From a checkpoint of a small transformer trained on Wikipedia.
Size: 15 layers, MLP 640 squared ReLU, vocabulary 1024.
Architecture: RMSNorm before each block, normalized queries and keys, local attention windows, short convolutions, an embedding shortcut, skips across layers.
Training: a variant of Muon for these matrices, 8434 steps.
Each number is 200 + 20 x the weight over the matrix's rms, rounded and kept within 0 to 999. Layers, rows and columns count from 0.

# layer 5 MLP down, 128x640, rms 0.0718, rows 0-108, columns 128-191
202,175,191,212,164,188,219,194,188,198,203,223,190,210,146,179,191,203,193,234,194,196,191,232,200,213,253,220,218,197,210,195,171,186,189,215,187,208,204,187,210,194,178,191,202,200,210,213,209,193,210,224,168,207,209,223,159,192,182,210,201,198,203,180
223,206,231,174,224,218,185,179,223,189,194,177,187,193,169,216,178,201,190,172,189,227,215,195,211,167,197,209,199,212,212,203,196,177,208,196,198,217,175,217,185,210,205,230,175,189,200,195,152,247,227,207,239,224,258,172,214,208,193,211,198,184,218,192
180,177,273,210,230,189,229,196,235,206,193,213,204,221,192,189,233,209,159,193,207,147,232,171,192,242,218,201,192,212,207,187,204,226,196,229,229,203,204,193,186,152,210,192,178,214,205,180,195,210,223,238,208,204,221,176,205,202,197,183,223,186,194,179
187,200,182,193,193,192,206,198,193,168,202,193,195,183,202,210,211,218,211,199,195,199,185,178,183,207,183,179,226,222,205,209,202,207,205,207,217,176,214,197,203,213,182,182,195,203,190,224,209,215,216,177,179,223,172,216,178,217,194,169,188,202,204,194
210,196,168,193,226,211,203,202,206,212,208,222,187,162,203,187,222,199,203,200,204,223,209,199,194,205,199,190,240,193,206,192,208,175,199,188,210,195,165,202,190,196,192,187,166,204,181,202,165,222,193,193,194,193,228,204,196,191,190,215,191,191,216,203
165,158,229,206,194,209,214,160,207,232,228,216,193,184,184,202,207,204,217,287,198,226,224,174,219,190,202,168,213,206,218,201,225,199,197,189,222,246,175,199,215,159,180,179,183,209,179,205,219,198,212,207,179,203,197,162,213,223,167,219,186,200,225,230
202,187,196,212,199,205,210,211,182,196,201,200,204,172,169,188,219,235,168,194,183,182,241,189,191,241,212,190,198,196,211,228,208,222,197,204,211,208,218,207,176,182,196,216,207,230,179,216,203,226,212,199,213,223,192,216,180,189,208,212,206,206,208,213
211,234,173,204,180,194,207,211,197,212,220,204,199,209,185,211,169,230,178,194,191,175,233,228,179,186,176,214,197,193,200,226,198,207,211,226,201,195,183,179,246,174,186,189,196,212,244,168,203,194,164,204,195,170,195,172,205,171,232,194,201,205,160,191
164,184,244,162,214,182,198,207,215,221,195,219,183,201,209,189,199,191,214,190,199,197,184,175,191,227,240,213,230,194,197,183,183,187,196,215,185,222,193,202,223,194,181,212,201,228,208,183,208,219,200,233,209,179,202,227,155,205,190,183,189,163,203,195
221,172,198,202,221,198,190,190,178,203,225,170,207,169,176,261,221,205,188,180,189,209,191,214,179,212,214,179,182,194,194,223,190,210,225,186,188,181,159,202,219,176,217,231,222,191,172,194,211,202,209,197,194,198,213,236,202,192,184,184,202,176,195,191
174,181,202,217,200,205,177,237,184,188,193,214,209,188,191,210,175,180,179,178,206,165,221,207,185,224,185,162,213,187,212,213,205,243,220,197,200,171,212,219,233,198,188,197,216,160,207,184,226,170,177,235,188,181,212,208,235,191,178,199,209,216,185,182
230,188,221,194,171,188,179,171,211,198,212,197,183,193,208,197,199,182,191,162,160,196,182,198,229,217,216,198,232,212,216,200,200,204,192,235,167,192,227,210,187,206,184,194,245,197,151,224,233,165,205,196,199,217,204,247,200,185,207,210,207,196,202,165
195,195,200,218,176,190,208,179,180,212,199,174,191,203,183,187,179,226,207,175,178,222,196,190,201,201,217,212,201,214,183,200,182,207,200,216,220,181,162,217,167,184,220,205,158,233,212,181,170,184,158,176,227,194,178,213,182,213,246,197,189,170,220,172
203,224,190,206,187,211,187,170,210,193,214,219,214,208,210,185,216,213,197,213,220,222,198,189,194,222,227,227,198,210,225,205,186,184,182,214,159,211,198,195,172,161,216,176,187,170,216,202,210,182,202,186,192,205,237,225,204,225,190,218,213,189,218,205
204,202,214,217,191,183,205,189,199,184,207,197,209,216,231,199,182,167,208,200,212,166,192,193,208,225,212,224,192,162,193,207,196,161,217,209,172,196,209,194,172,190,183,185,183,201,184,213,207,218,183,205,209,221,221,205,181,202,218,220,179,202,181,209
227,193,178,208,166,170,207,200,230,203,229,215,213,197,206,202,238,250,188,209,207,166,216,167,199,184,208,208,200,205,208,190,198,215,186,196,206,208,207,214,223,192,212,189,191,179,169,205,195,227,164,182,223,203,229,195,195,222,217,189,207,200,193,202
194,244,217,193,178,178,208,221,187,208,200,202,200,195,207,213,216,203,216,154,196,235,164,174,202,202,195,190,179,191,224,182,228,210,193,200,185,165,209,213,196,164,214,182,191,166,211,183,226,186,182,165,199,183,234,211,214,205,188,177,238,218,207,193
217,187,174,211,172,223,206,196,193,208,144,201,203,226,223,149,202,188,196,203,224,187,205,216,194,198,179,228,195,206,231,183,208,179,208,199,219,217,196,199,218,194,223,200,242,183,207,199,160,209,229,192,231,193,157,220,194,176,215,206,190,208,208,155
194,210,202,174,189,206,196,197,192,163,191,194,212,198,188,185,206,230,236,209,192,183,188,195,202,205,162,194,178,216,208,209,201,166,171,158,184,207,198,204,166,210,208,213,204,171,224,214,181,198,208,204,190,205,216,161,189,203,194,188,225,219,147,209
212,217,210,184,200,205,181,219,194,203,174,211,213,170,218,186,195,183,229,235,201,184,235,196,201,194,207,158,188,172,218,233,208,210,213,159,194,197,180,205,219,147,204,204,199,209,223,189,183,218,202,185,220,200,234,195,169,207,215,181,191,192,221,218
221,197,183,192,199,209,217,204,165,208,173,198,187,209,201,185,188,234,202,231,195,242,239,197,208,185,231,147,199,182,196,189,199,223,210,182,191,210,230,189,201,192,187,180,203,211,184,188,208,189,194,188,207,184,225,152,204,185,190,209,176,176,201,150
225,203,200,211,186,227,211,180,185,195,214,191,207,187,176,198,221,194,198,256,194,190,238,207,190,211,206,178,215,202,191,202,198,206,211,204,184,180,188,188,237,199,198,198,199,246,177,208,215,152,195,182,193,195,180,204,192,191,178,165,180,199,168,198
163,176,196,206,200,206,183,223,198,193,221,193,197,205,188,181,207,201,197,180,218,224,216,170,222,213,195,195,194,210,202,221,195,208,232,201,189,211,184,218,192,219,193,195,204,203,183,168,165,218,219,193,188,221,206,175,233,226,171,224,215,184,199,222
185,183,177,190,220,202,216,204,193,214,219,194,191,170,207,191,223,250,179,221,237,201,198,189,179,190,183,210,175,239,218,202,182,201,208,183,226,165,191,178,195,233,211,222,196,229,240,197,210,198,188,217,183,194,216,202,192,237,215,203,235,203,194,189
210,211,185,179,158,194,164,226,207,163,223,208,216,232,184,170,204,226,185,177,181,217,193,223,202,205,199,192,176,173,221,215,216,219,232,183,180,230,208,176,217,201,190,206,204,215,232,234,190,178,228,169,189,152,217,209,178,173,161,196,214,184,197,170
212,169,193,199,162,204,180,159,227,197,214,167,198,225,206,154,171,219,206,146,172,187,189,188,206,219,238,199,256,193,187,166,195,192,202,237,207,212,197,196,179,230,203,184,200,181,181,203,217,246,190,197,179,212,225,216,218,185,212,185,193,183,192,199
204,244,222,194,185,204,228,175,241,184,179,176,196,203,183,208,154,203,208,204,210,172,207,209,221,199,225,190,159,212,208,179,210,204,245,227,178,190,219,185,174,197,198,193,184,170,212,184,159,213,179,226,240,186,228,202,196,182,193,178,217,182,224,214
176,203,204,210,192,228,201,150,222,181,200,193,195,205,168,191,207,190,224,198,175,187,205,176,207,190,182,199,201,213,211,181,206,219,232,204,188,183,206,209,193,186,200,199,181,175,194,186,219,197,196,182,225,212,198,216,163,191,210,192,212,202,183,225
191,219,195,180,179,200,210,187,231,178,203,194,199,192,204,198,196,192,198,202,229,217,200,191,185,245,232,197,214,159,209,224,209,240,172,195,213,177,208,190,192,213,191,220,174,224,249,217,243,157,210,228,202,199,191,196,187,187,173,163,191,207,183,207
205,205,230,205,173,189,212,206,146,196,175,190,226,213,208,224,239,170,218,204,196,195,181,214,189,200,198,190,222,232,202,177,172,206,221,200,154,204,190,186,201,188,199,197,193,227,170,200,181,216,213,189,215,214,215,190,212,201,185,184,218,182,245,184
201,201,189,191,192,173,174,211,189,226,217,200,199,181,222,226,182,196,197,194,184,192,229,206,189,210,222,206,201,210,201,211,171,190,216,197,189,221,220,203,186,184,214,204,238,216,168,209,216,190,184,187,194,205,244,207,196,220,206,205,187,181,189,195
179,187,204,199,217,175,194,206,185,190,217,161,215,215,196,200,246,208,219,218,200,211,205,208,194,196,189,194,182,185,201,210,220,157,235,198,189,161,204,199,203,169,209,195,190,220,181,215,213,203,186,196,165,189,198,215,211,202,177,203,204,206,172,187
189,184,194,200,216,197,219,195,198,200,172,215,195,186,198,230,213,196,196,233,202,174,206,206,179,219,190,205,226,182,203,222,187,171,186,218,200,201,176,218,217,198,197,226,186,211,161,212,203,197,203,183,208,220,202,161,206,217,197,206,231,185,194,228
205,184,167,194,217,200,197,169,196,192,173,192,205,237,164,194,195,215,180,183,231,176,212,150,139,191,218,213,191,177,203,222,206,169,203,208,209,207,213,196,204,218,196,220,212,215,199,231,204,201,211,256,194,229,217,229,210,179,202,199,218,180,226,201
192,171,184,181,169,189,208,192,215,215,220,219,197,184,214,201,211,217,197,191,193,234,211,212,213,237,201,211,203,176,213,198,164,176,194,180,185,185,196,179,215,201,181,198,183,182,241,204,209,197,187,136,197,205,201,207,203,212,213,191,201,191,213,192
197,192,217,166,198,214,227,223,186,172,178,211,180,219,183,178,174,162,228,207,187,191,179,181,178,194,188,172,213,205,202,205,202,256,210,204,178,187,187,244,184,208,212,199,178,216,162,206,195,211,205,192,164,221,172,209,191,203,174,224,170,212,194,190
207,161,184,191,207,198,220,161,227,227,209,224,212,188,212,218,193,217,197,234,189,170,222,177,230,204,223,206,158,210,182,225,212,175,214,220,181,215,184,192,191,217,181,212,199,195,230,199,210,179,192,207,210,213,211,195,203,175,188,223,207,189,189,226
202,211,167,208,188,192,197,208,227,173,172,216,210,183,193,199,217,208,217,161,185,189,231,216,181,189,208,185,183,214,196,210,217,243,191,203,205,193,190,215,236,222,186,233,160,188,220,161,201,202,160,212,196,206,218,211,194,167,200,210,199,181,214,184
214,203,217,177,168,187,205,181,188,210,209,201,191,204,197,190,164,168,175,208,193,212,201,205,211,216,191,217,229,195,204,214,232,199,203,195,192,208,206,188,183,210,198,227,188,180,188,227,241,153,202,217,236,203,220,226,180,217,215,186,225,181,208,214
221,204,174,213,165,224,204,183,204,237,233,207,217,196,211,240,215,174,187,177,238,191,212,185,202,208,198,201,204,182,177,173,190,222,211,200,176,199,174,217,226,221,192,205,204,194,220,203,186,197,194,212,180,191,201,231,221,193,153,210,180,244,212,201
212,212,223,192,225,215,180,185,241,193,202,203,190,190,191,207,184,192,146,182,215,185,184,196,198,202,210,194,202,233,239,184,180,194,179,176,192,215,188,190,219,224,199,210,170,207,233,243,209,244,220,181,205,188,185,203,175,184,209,233,219,187,237,182
214,199,203,204,214,157,161,239,220,178,190,208,197,215,203,194,177,228,204,161,197,206,222,193,220,187,205,184,181,234,220,189,213,210,173,204,189,212,196,182,191,183,185,175,215,187,219,240,211,185,160,237,210,200,211,201,190,203,232,222,209,204,220,198
207,183,188,214,180,205,183,180,174,180,193,207,209,223,215,180,183,208,179,168,232,217,197,207,213,206,238,191,202,191,174,178,195,197,179,216,192,181,197,179,211,207,207,161,199,194,221,213,239,200,200,204,194,200,196,204,192,219,217,201,208,206,201,177
163,171,169,201,216,209,198,184,200,195,201,202,198,177,197,189,194,220,190,186,219,222,164,204,199,172,170,155,210,162,210,227,181,200,176,184,180,169,215,196,174,239,196,178,190,195,194,207,209,187,191,205,176,213,168,163,163,193,200,186,214,163,178,198
228,196,174,197,157,201,190,166,200,197,190,205,196,180,214,255,240,189,180,162,203,217,171,200,179,174,199,186,162,190,179,194,165,206,221,213,226,189,241,209,196,220,200,216,214,193,195,152,170,212,206,218,175,235,184,142,216,247,176,193,182,204,177,198
187,213,177,205,211,202,191,197,178,185,214,210,199,208,196,179,206,198,176,189,210,228,183,192,176,210,212,214,199,183,183,207,183,212,191,199,217,218,195,206,204,213,211,174,192,212,197,174,196,199,196,211,193,223,176,235,190,186,214,200,209,186,174,208
187,179,198,203,218,208,197,200,193,224,222,198,204,191,185,206,148,174,213,191,196,199,210,213,213,199,201,188,225,215,190,173,149,187,203,183,191,210,215,225,198,211,186,185,201,192,164,203,216,210,176,180,246,216,196,213,181,224,181,191,198,214,181,209
207,205,187,182,199,193,183,205,216,179,223,201,186,200,188,178,205,176,168,198,182,195,208,198,215,212,199,182,231,230,211,206,174,222,191,202,177,209,196,190,212,197,182,180,217,194,219,198,205,208,184,193,219,184,184,183,198,185,203,219,180,206,178,210
185,184,234,191,201,194,201,176,210,187,199,217,201,182,173,190,187,201,194,227,188,199,210,220,212,163,199,214,193,199,168,150,207,189,232,202,187,204,223,185,198,208,221,199,230,182,191,215,211,207,212,218,220,160,210,223,211,202,174,195,188,169,244,216
200,212,199,187,240,208,200,212,223,171,210,205,199,247,200,196,182,207,211,218,199,239,199,180,213,222,188,181,208,205,172,229,202,205,183,195,192,191,255,199,202,178,197,212,209,218,241,209,221,184,173,226,205,149,204,203,220,210,195,208,217,219,207,170
206,182,213,201,202,181,207,207,174,194,197,177,210,240,184,199,219,198,201,204,176,213,206,231,177,190,187,205,179,191,206,208,172,185,220,220,197,206,230,204,235,233,200,184,203,188,183,193,216,210,231,201,194,214,199,209,230,199,224,187,164,201,189,215
234,231,193,168,169,195,195,212,199,180,195,196,182,201,224,222,225,165,172,208,204,159,204,225,183,182,196,202,218,186,208,198,197,219,216,192,211,231,200,207,193,195,194,161,212,168,219,185,192,196,166,202,232,199,226,250,199,207,197,248,207,218,163,210
172,214,188,197,220,203,212,193,228,207,181,192,197,208,171,215,184,196,198,168,210,191,216,199,215,220,247,205,225,184,207,211,205,202,189,192,181,208,212,220,223,209,204,208,169,218,207,198,214,172,202,232,190,228,224,143,206,210,211,182,201,208,203,195
235,191,184,160,217,198,215,203,210,194,210,195,223,219,209,208,257,169,212,174,207,169,201,220,206,198,192,223,204,185,218,178,223,241,161,170,254,218,166,215,181,200,196,163,209,195,197,202,209,209,188,204,207,179,207,201,194,216,205,171,198,180,201,186
215,198,213,184,195,175,176,186,159,197,222,232,192,214,208,237,228,173,188,154,214,193,181,219,215,186,257,209,202,183,203,202,219,189,164,190,203,225,202,233,190,199,193,161,207,182,182,198,215,184,197,161,222,254,197,214,189,213,197,184,191,190,200,208
215,243,179,201,227,172,178,145,186,210,211,177,199,208,189,212,188,216,163,208,222,197,184,217,196,203,205,233,205,219,180,203,218,209,179,201,218,195,192,206,213,200,193,210,218,203,220,180,182,183,183,175,178,204,176,184,228,202,193,211,203,204,201,218
215,186,239,213,181,218,209,186,198,215,204,221,225,172,185,188,166,211,204,175,225,220,195,156,191,214,252,195,221,190,202,185,195,220,218,190,223,180,206,202,191,190,188,205,181,221,209,219,203,205,199,187,195,189,233,203,206,202,212,212,217,175,192,210
206,200,246,207,206,198,229,181,197,192,199,203,199,206,213,204,214,196,195,209,209,210,238,170,161,209,243,191,191,177,184,179,212,177,192,200,193,219,212,189,222,180,199,207,220,239,215,237,178,166,200,211,230,146,250,178,170,163,240,187,215,233,198,222
188,199,173,201,170,213,185,203,176,197,214,205,189,197,193,197,213,178,224,208,188,193,158,197,199,212,196,227,179,168,215,193,182,232,169,202,224,197,206,229,190,216,198,230,196,201,173,215,193,219,198,204,208,180,223,201,185,235,193,223,193,204,192,213
211,215,199,217,205,215,175,179,217,175,210,195,204,195,185,184,202,200,225,200,197,203,244,236,191,207,193,181,175,197,206,191,171,258,184,184,180,214,194,169,181,185,191,209,204,209,188,195,197,219,202,206,196,238,200,204,194,181,214,194,180,163,200,194
220,206,176,234,201,213,205,197,199,196,195,241,211,204,195,204,233,189,165,174,195,207,214,218,224,203,191,196,209,208,185,219,189,193,232,223,208,221,195,214,192,169,223,221,228,218,207,200,176,217,194,184,220,183,198,199,216,209,188,213,222,192,220,185
193,208,224,222,232,215,192,207,168,193,214,204,200,200,185,213,181,191,213,229,216,194,195,215,190,198,186,218,168,226,208,189,166,226,194,199,169,202,196,196,202,205,191,215,170,201,189,199,197,172,230,237,200,166,197,205,221,222,206,241,219,171,234,210
212,210,216,208,223,157,185,219,194,184,170,203,194,224,181,182,173,218,216,210,201,184,211,191,188,205,231,217,205,220,184,203,193,189,232,190,195,206,222,206,173,204,193,188,179,195,218,236,207,177,180,180,219,225,250,157,222,220,171,207,210,229,214,173
176,219,208,166,163,224,227,216,218,204,187,202,218,191,223,217,180,176,192,194,199,217,171,207,216,178,219,189,227,177,176,203,190,201,216,191,171,195,189,195,217,185,174,204,227,205,227,177,209,208,205,190,199,189,215,162,244,175,175,205,165,178,211,190
176,187,213,216,198,189,204,204,183,212,219,198,200,190,201,225,215,198,211,227,195,204,168,196,219,175,186,208,216,238,210,184,204,167,204,198,240,190,201,196,212,220,215,193,224,173,202,190,197,182,191,201,212,223,202,227,210,218,248,232,178,177,216,212
214,172,175,202,201,194,204,216,212,214,211,196,199,190,167,147,190,203,200,213,206,211,188,167,191,219,216,202,218,199,212,207,167,197,205,212,196,161,169,200,192,220,211,222,186,206,208,230,201,184,233,190,201,163,170,183,206,208,222,187,177,203,212,180
184,198,160,211,225,175,224,226,201,213,192,218,218,238,199,191,196,207,208,181,203,203,152,221,183,198,187,184,201,212,199,205,193,228,182,175,207,193,180,226,186,157,195,199,259,196,226,252,200,193,182,193,200,193,182,189,168,221,185,208,221,202,185,231
198,174,182,176,226,203,212,240,181,219,169,234,205,234,189,225,185,222,192,223,200,215,184,197,192,205,189,209,224,220,191,221,189,200,154,192,200,207,178,199,222,220,212,216,177,184,207,166,225,223,181,209,186,187,218,230,188,208,212,202,215,165,208,177
219,221,194,233,209,225,193,215,197,222,200,216,199,244,212,210,226,193,192,210,180,176,222,187,182,182,192,197,208,227,151,232,213,203,215,194,229,222,197,212,183,200,206,232,225,234,206,208,165,205,231,196,199,173,163,170,210,216,204,175,209,187,197,192
231,200,219,211,185,211,190,201,169,209,197,214,214,217,200,168,168,197,203,206,234,198,191,200,230,225,235,196,180,247,204,209,203,201,189,188,177,216,180,198,187,222,176,208,206,215,183,213,223,207,197,197,166,217,171,212,192,215,206,171,201,198,189,193
218,190,236,189,183,230,210,232,203,186,202,179,205,197,199,200,188,235,220,131,226,209,174,175,205,244,202,188,194,181,194,226,209,232,201,229,233,189,198,195,197,199,214,233,212,188,149,182,210,207,236,189,199,164,195,229,171,219,201,193,228,209,161,173
169,209,161,214,173,226,203,193,215,220,195,204,196,188,194,185,189,196,201,196,239,188,160,213,191,218,205,177,187,241,183,218,197,191,186,198,187,231,187,177,193,183,197,223,175,212,250,176,224,203,173,198,198,207,207,202,182,200,190,234,202,204,204,188
182,178,167,208,196,198,223,202,189,194,186,207,191,218,201,191,194,223,204,229,211,191,191,208,222,219,226,180,218,231,214,233,222,191,228,230,189,192,229,217,198,244,188,183,239,205,191,236,190,228,186,157,195,258,186,223,210,169,204,222,195,223,214,169
182,175,209,185,230,169,188,227,217,220,147,201,198,196,200,205,190,178,203,157,209,215,216,218,225,198,200,194,213,196,202,230,188,191,228,206,195,226,241,221,192,183,206,186,243,170,171,174,218,210,220,169,170,196,177,172,194,208,214,193,191,167,206,181
217,185,207,206,218,189,202,163,179,179,193,177,202,187,181,215,187,188,215,225,200,193,215,183,223,198,144,204,220,219,202,216,218,197,192,188,189,206,226,240,195,183,216,203,194,184,177,198,203,227,201,211,182,244,143,190,248,226,211,215,190,199,179,198
222,181,217,200,167,181,202,170,182,198,189,226,203,204,202,189,211,207,204,217,201,225,201,191,186,220,191,190,215,223,172,174,185,185,243,205,177,213,208,199,229,205,201,172,207,198,184,207,231,202,193,189,194,194,212,185,227,205,194,179,191,152,194,184
167,227,219,181,192,201,208,185,192,205,181,227,196,200,194,219,225,219,217,243,198,184,184,168,172,222,161,182,220,227,203,239,203,194,171,173,189,193,182,204,211,200,195,186,215,242,168,226,223,177,188,209,202,196,214,177,215,177,212,221,218,206,213,188
202,203,152,190,211,211,189,206,199,172,232,181,207,225,189,190,231,206,178,198,189,186,197,233,211,213,221,175,186,151,199,208,190,169,203,191,220,204,222,218,225,171,176,199,227,206,172,198,196,191,183,231,205,201,192,221,199,224,226,191,176,173,187,175
222,229,146,215,208,215,224,212,200,214,202,220,205,222,193,197,234,220,202,229,217,209,171,190,171,236,257,203,191,201,198,176,204,183,193,204,200,231,181,212,183,190,197,202,252,233,210,231,198,195,241,210,172,182,208,192,217,210,179,176,189,245,198,221
189,188,200,209,240,200,200,200,197,233,183,201,198,217,213,203,204,188,166,202,196,199,184,213,216,215,212,193,197,214,204,208,180,223,186,188,199,185,193,199,181,191,193,207,216,231,185,175,182,210,245,190,196,195,206,191,152,189,190,185,203,210,201,191
165,181,223,198,196,188,187,205,170,173,206,217,207,171,226,202,189,173,194,226,196,189,184,217,226,196,236,184,187,231,186,220,192,224,220,205,208,201,221,193,235,220,207,175,212,186,202,176,167,192,207,251,175,205,190,189,216,195,217,189,189,178,203,204
225,172,227,215,216,205,203,226,198,210,257,191,208,222,205,185,195,200,181,209,169,197,190,186,196,222,204,176,207,239,227,187,183,178,180,229,183,195,147,166,208,186,191,219,182,193,172,195,187,207,201,206,182,240,186,204,200,192,173,196,200,167,181,220
210,191,178,221,217,225,228,175,230,183,167,178,221,188,168,156,236,188,233,225,175,216,195,177,177,191,187,200,186,218,189,182,204,205,215,207,202,195,178,185,195,221,213,193,197,241,211,195,217,202,223,186,227,202,211,192,200,192,216,171,204,226,215,213
205,193,185,194,220,186,197,221,215,197,177,177,192,216,233,183,194,196,178,184,218,187,202,199,216,221,202,228,200,204,188,172,213,200,191,188,189,244,202,212,177,216,180,225,217,208,161,221,190,198,206,180,211,152,233,211,203,161,179,181,208,192,221,222
186,242,235,210,165,218,177,175,183,187,167,210,193,246,187,186,200,201,189,210,199,221,180,168,194,176,193,192,210,232,203,183,209,206,162,192,214,179,237,188,186,211,205,192,194,184,225,194,211,217,202,183,244,182,214,196,177,202,209,202,187,209,193,192
178,172,215,175,233,199,192,193,197,159,220,200,200,155,170,216,185,202,166,175,207,217,207,204,152,175,171,185,185,202,233,178,193,201,200,212,185,160,200,218,201,198,204,219,219,228,237,181,212,237,207,209,212,164,195,182,237,224,175,198,183,190,189,226
205,226,180,202,168,206,181,169,195,216,206,226,202,199,224,197,174,206,193,212,188,224,216,202,220,217,229,214,209,188,194,226,201,178,177,173,205,187,178,219,181,187,215,224,190,215,185,194,194,246,213,187,187,228,192,180,193,237,203,178,219,189,232,173
207,209,165,203,221,195,204,185,180,210,176,190,192,205,204,233,181,189,215,179,183,215,188,195,204,235,185,207,182,190,169,201,203,212,189,203,218,221,217,169,201,193,215,221,191,198,205,202,220,228,210,176,211,226,181,181,202,194,192,200,187,206,221,199
216,209,172,204,203,220,198,199,177,186,171,182,192,224,200,184,210,223,191,193,195,210,199,223,235,225,230,184,176,184,199,197,213,232,218,181,236,216,200,184,179,168,185,239,219,224,204,214,238,211,201,160,200,165,173,189,177,212,223,179,205,197,176,217
177,218,212,178,189,203,205,184,190,180,222,191,205,219,192,172,214,198,226,200,219,197,202,242,195,191,199,189,210,191,190,210,131,167,179,192,183,213,199,196,192,213,219,193,212,164,214,231,236,217,236,183,204,197,221,226,209,214,211,185,195,242,185,207
174,173,220,225,220,196,166,217,220,212,195,186,202,231,182,191,206,168,216,188,198,192,196,196,192,211,234,201,206,184,204,210,202,219,213,229,238,193,185,238,213,190,207,218,193,223,211,206,181,218,222,211,185,202,174,200,182,239,187,213,188,179,201,187
205,221,194,211,247,198,203,187,238,232,234,204,212,200,187,197,204,227,205,234,198,216,208,217,183,180,197,216,217,217,178,207,189,195,174,230,189,202,188,197,207,201,194,179,243,234,213,195,203,213,211,210,234,210,176,216,188,185,181,183,176,194,245,208
204,158,182,205,202,210,214,202,193,200,187,162,192,212,178,241,204,205,174,174,178,214,195,227,190,179,198,202,195,230,197,210,219,172,175,170,204,186,204,187,206,208,210,196,197,204,219,227,201,204,200,192,198,215,188,205,178,199,184,207,197,224,197,172
178,201,201,192,195,219,186,219,223,172,192,171,199,185,194,179,180,183,212,225,197,192,174,158,220,202,213,196,196,217,198,188,176,215,186,204,178,244,201,181,171,223,201,225,224,219,217,173,191,186,205,195,189,224,201,212,185,193,201,195,221,161,180,198
240,168,175,157,158,188,242,197,240,191,203,201,199,207,184,206,195,230,181,249,179,199,170,197,205,227,191,174,189,189,194,218,193,208,224,205,186,186,219,193,195,211,161,194,216,151,183,169,196,199,194,196,200,223,210,209,212,183,202,190,206,159,199,189
208,206,167,195,209,220,189,209,198,198,199,230,187,259,192,196,202,220,193,197,190,199,181,191,169,207,209,232,198,204,172,204,216,197,214,208,226,196,193,211,198,201,200,223,230,206,196,196,229,227,175,207,224,199,228,201,191,195,228,194,188,204,190,167
152,198,207,199,213,201,210,217,181,213,231,176,198,227,244,228,200,205,194,195,217,223,195,187,203,233,176,214,187,179,209,187,198,210,225,208,222,251,189,209,169,179,205,238,207,184,205,193,193,211,190,214,187,193,158,168,203,212,205,221,211,198,233,183
216,228,198,192,200,211,215,181,204,214,202,185,197,228,186,221,191,204,200,199,204,170,224,178,220,203,224,205,194,204,220,215,200,225,201,224,194,204,218,204,199,233,211,229,188,234,226,179,200,220,159,192,172,191,184,212,151,197,201,191,192,201,215,198
214,188,222,235,235,213,203,201,214,218,223,216,208,214,212,237,176,210,191,198,230,219,179,177,218,184,183,179,201,178,196,188,211,201,158,204,186,192,233,211,238,194,175,204,245,184,205,206,213,209,204,179,231,220,203,232,187,168,180,176,238,204,198,212
200,186,212,187,217,171,212,211,195,203,183,191,178,192,220,174,199,161,184,146,208,194,173,175,203,196,220,147,203,183,211,166,184,196,179,204,217,231,209,182,208,167,189,205,178,191,211,198,214,164,244,202,200,165,210,215,182,197,181,151,201,174,207,175
187,228,174,251,236,204,208,194,198,184,194,206,197,221,205,175,181,182,214,221,216,201,205,204,210,224,223,176,193,227,188,214,198,183,208,193,152,226,160,193,166,183,192,210,170,240,175,196,197,170,156,218,212,185,199,194,186,192,214,218,191,204,151,178
215,164,233,206,183,190,191,229,222,211,244,183,197,204,220,182,173,222,207,213,198,178,209,203,180,236,206,223,199,189,228,205,207,190,211,197,194,222,224,211,203,189,181,178,219,195,196,202,197,213,192,186,217,200,217,196,210,206,209,235,200,199,202,214
225,194,219,220,184,209,211,194,187,203,221,209,212,217,181,222,201,211,212,219,195,217,174,221,208,189,220,176,222,164,202,174,191,178,225,164,195,227,220,201,247,210,191,200,177,200,217,179,160,245,223,203,179,241,180,194,181,194,205,210,219,197,212,245
233,224,222,202,193,183,202,232,182,220,164,172,183,196,202,238,174,181,201,207,199,236,201,232,218,209,203,205,192,192,205,151,184,193,196,215,228,205,182,213,248,192,191,185,235,205,234,190,206,207,227,209,221,207,182,222,178,224,195,201,210,197,247,200
164,223,198,196,231,214,184,181,208,204,201,177,198,217,209,210,183,224,192,182,220,175,174,212,213,213,188,232,176,204,208,189,178,201,260,205,211,240,173,193,197,180,198,228,203,195,175,237,227,219,194,187,184,218,211,168,178,199,209,212,216,221,214,225
203,176,158,223,191,213,181,193,205,219,195,149,200,165,198,202,172,195,208,193,189,206,183,194,218,221,178,209,230,200,210,201,186,236,173,199,155,216,224,199,196,156,186,199,181,230,240,207,204,191,218,205,200,209,214,241,236,212,199,214,186,208,238,222
202,192,189,208,207,189,196,194,183,203,178,203,187,203,239,184,196,178,216,183,176,208,213,208,193,180,175,219,190,208,176,199,192,162,204,185,212,218,187,215,196,215,189,197,176,229,237,200,238,193,191,211,203,199,223,182,183,191,207,220,215,190,213,204
249,205,187,214,202,209,191,190,204,190,186,172,195,206,233,219,189,197,229,201,203,209,233,183,223,213,209,196,199,222,189,202,228,211,200,181,172,208,186,216,234,241,210,219,201,195,229,168,208,184,207,240,224,198,224,207,199,212,209,199,224,236,214,198
219,181,216,203,213,223,179,213,175,179,217,200,195,195,217,153,225,190,235,190,187,210,148,218,183,177,197,190,208,217,217,209,201,227,209,229,177,246,243,220,191,217,203,212,182,183,234,200,189,192,190,211,200,197,177,196,210,192,198,217,183,217,201,198